Weights of a small GPT-style language model, trained from scratch on English Wikipedia.
Size: 15 layers, width 64, 2 heads of 32 (1 for keys and values), vocabulary 678, 1.09M parameters.
Architecture: RMSNorm before each block, learned positions, no biases in attention or MLP, untied embeddings.
Training: a variant of SOAP for these matrices, 131M tokens, 4001 steps.
Each number is 500 + 40 x the weight over its row's rms, rounded and kept within 0 to 999. Layers, rows and columns count from 0. Numbers have three digits each. The size before them is the row's rms in percent of the matrix's.

# layer 5 MLP down, 64x256, rms 0.372, rows 47-63, columns 128-255
101:500518457517542476530485536493470502523597563472550529521505526477508488584472491587561466487438533432483524558515540497565466551440495457476528488537518546450532542417505443479464465491512563530440496482533503590559466431497468494544558526493442496569439474455503444584491462468532446551481521469529452487493532561464421475499508546512565451529410529514442458562607508441490535541424
103:559538544565557541524485518490404529516458502527485488463524584490480582502561545485492465472509416583461521473491526512504499474546511490536475477488491490476499494439495550556484510417528401521481516527448463529467457500472512505528479497460519493563425492499381553484518583528507534546524567552483505562513503437498472465503485471524552455438540551453463512529554525467423479475539
105:522514540536602495431545506485520486524571564475425576502589545509489489488483454476490484401556478474497588426441495508420483520450459535476465496540505518459528504535505502553545492471500405455524502446556560508480505563476531432487505453458496482517431504491508436497538501547454498512527526538547494498471496474470471473510512496494394434552511505547450522479461480477540459473471
099:486541507441514460567458448521495450542429480445447545455478570529426503501455486491544544458443476479508573486513553398471493518532486520457464581550424493464443521524533506476536522500498532473447563434509454447474535402505555562478461515562487541531571530499555569540498493534502581423526448468544574484604523495474473453492487511472490561503469502487499462523451457477499511450517
099:450467476560463508516493479470430581558416560487431497556427496556565514505525547511497527565499504528531449588485536455485542523566417535502526519494520512496437494525456507521509522523494584540499456491554416564490550464496395507530558512467519451546494455471494516532532514505541485497509510484502602483504467487522554467482448508494474548457488474429502486490551443496499567495551
095:491503558491515576540510493502479508419499490463522497446496530504531544484464477520532478503518524406476534442608530464527502482474492449564538485496480539465481496433468441475429530537513553556479451515449532464460482462434524471527580550477523499478445545488520507518571528487454505552544569500519560497438442513486480516537414549511481483510533515524489523573526461452504457524521
103:465541435496435557575533488527507574480423510496418539519443467496486528528561523533462476545517456489524492492501559505440487493506504481564479563458501504466505552489501472578469553468500575538512445446462467461564562460462453518525424540535501467440547420476506510500497533493545451511476543525457485508412444462593527477458488472485535469467489434502490538516526541535477455553532
096:470499497442502495460525482540495619426518526499495548406544468526494471498513460481501530491490580576438572583544526474507540404446536461558565501509502485495518605525527490521394436450559528441501546561544472420532519537551476495498484555452452497494534478527494523448438489585488432466496501528462473458434602509482495477509473504537519505494512493508491474542591469529503475512494
100:463419457489459448502496434457489552553513382498521439452480537474517510512474506535445563520518457489533543456504495485405467532500530465509513541514518527485520462474415459508521467462371464528516580529432578464432459449490450480492457454462500507520553548454441501497536483486476544473492462497500453454417491508501516453501568476463484520518499493449485479587498486508441514459457
093:457546438582456528478503539528497471474547479531456503484543578506504543562485531453517546493544458462441506514494504448475544531514452497471400604495413451480549531460466491549502493518463553551502559491412534524498512521483491542534527481514472498504421490534370564499490562484518472490504565498523395447522558467497593553520486485436541463484464487441510495511530556473504503491510
100:496470410485525512511541502494541466498438549448441382480508495507492438546540461489440550582536459510498477481534530507502489495468525503515512507468437531523496508561463525434541499454567515490416542528499616455485516448388460463530540515504533517490452520521506509504523478576500459523501510454473471478578468566531450557480419512439490432468503506575537522498492537515464491502520
097:534478492521540505509413475521494585516472495446414461512500534504518455526451480554520517517546456514490495535510484480470460522502480476487505497521535456478447505512518433471520524449488517497500498511539504505538514512483487573450512439594514504530528535495458531491494528520463557588562479490556454522503501497492534489501532530561394554509417485492451517498536522506527529445501
105:503421474543477544473408434564518449533565558505557469484498447474540564428507549527492495433527474474483538552442450572528480536511505497537407483472498537596515507479409512489462522468591491537469495440470530535514537522469408513464402542518442516553512540501512548467449489506533440482458496508466530485516451475501458478529540566478546489504485487456543520466537520573505526503486
102:533522511482573565457512520466469489500491446497523546512542573503515449433466491383481541411432529510418481504399510468463503513554444474469430485508541511470514493484567519544543511482506549476601512530526454484482548587547507476435526481464502520511470455483479570537527518459531492485495427535466505458481478552457464547470515499510478466619585525465583508497518465525496475532495
101:543450484548495447471486490462475512529510507563556510501428452538506552529449495560467465524508451442450498522461539588487519510563475529506449490552555567511508514492463557508548515495509503583495514368490455565517551480521438521487496488496469466527513463521537537523514506503506530483515520491537580499508489462593578464508470557429541527531546469452498534434442486515507506511469
108:546515477479501437490473483465545484433503564433444505516515498508514566561475507547480548494515504419503517509498458445501524461534502532378515480527514456465537559504469466467561493468553525518598441471577497553503556512529576483402456454489521442450448495503461511497491516515511569496479487544528501484415523404469437534514561521495527519437517512490564509509438537535501480431506
097:563492469464532518478521556536471537584532485514524524474514596490470455452547491517453451563500464561460466567461465503495488504574531481501573525517473493543512472460521503502486483505420610457535539478428482601433475578457511529515489504436491435465450528507516520446458434506497466508487497491474523456481520464483543518453569495522429484462527518457411519488417563428496528451555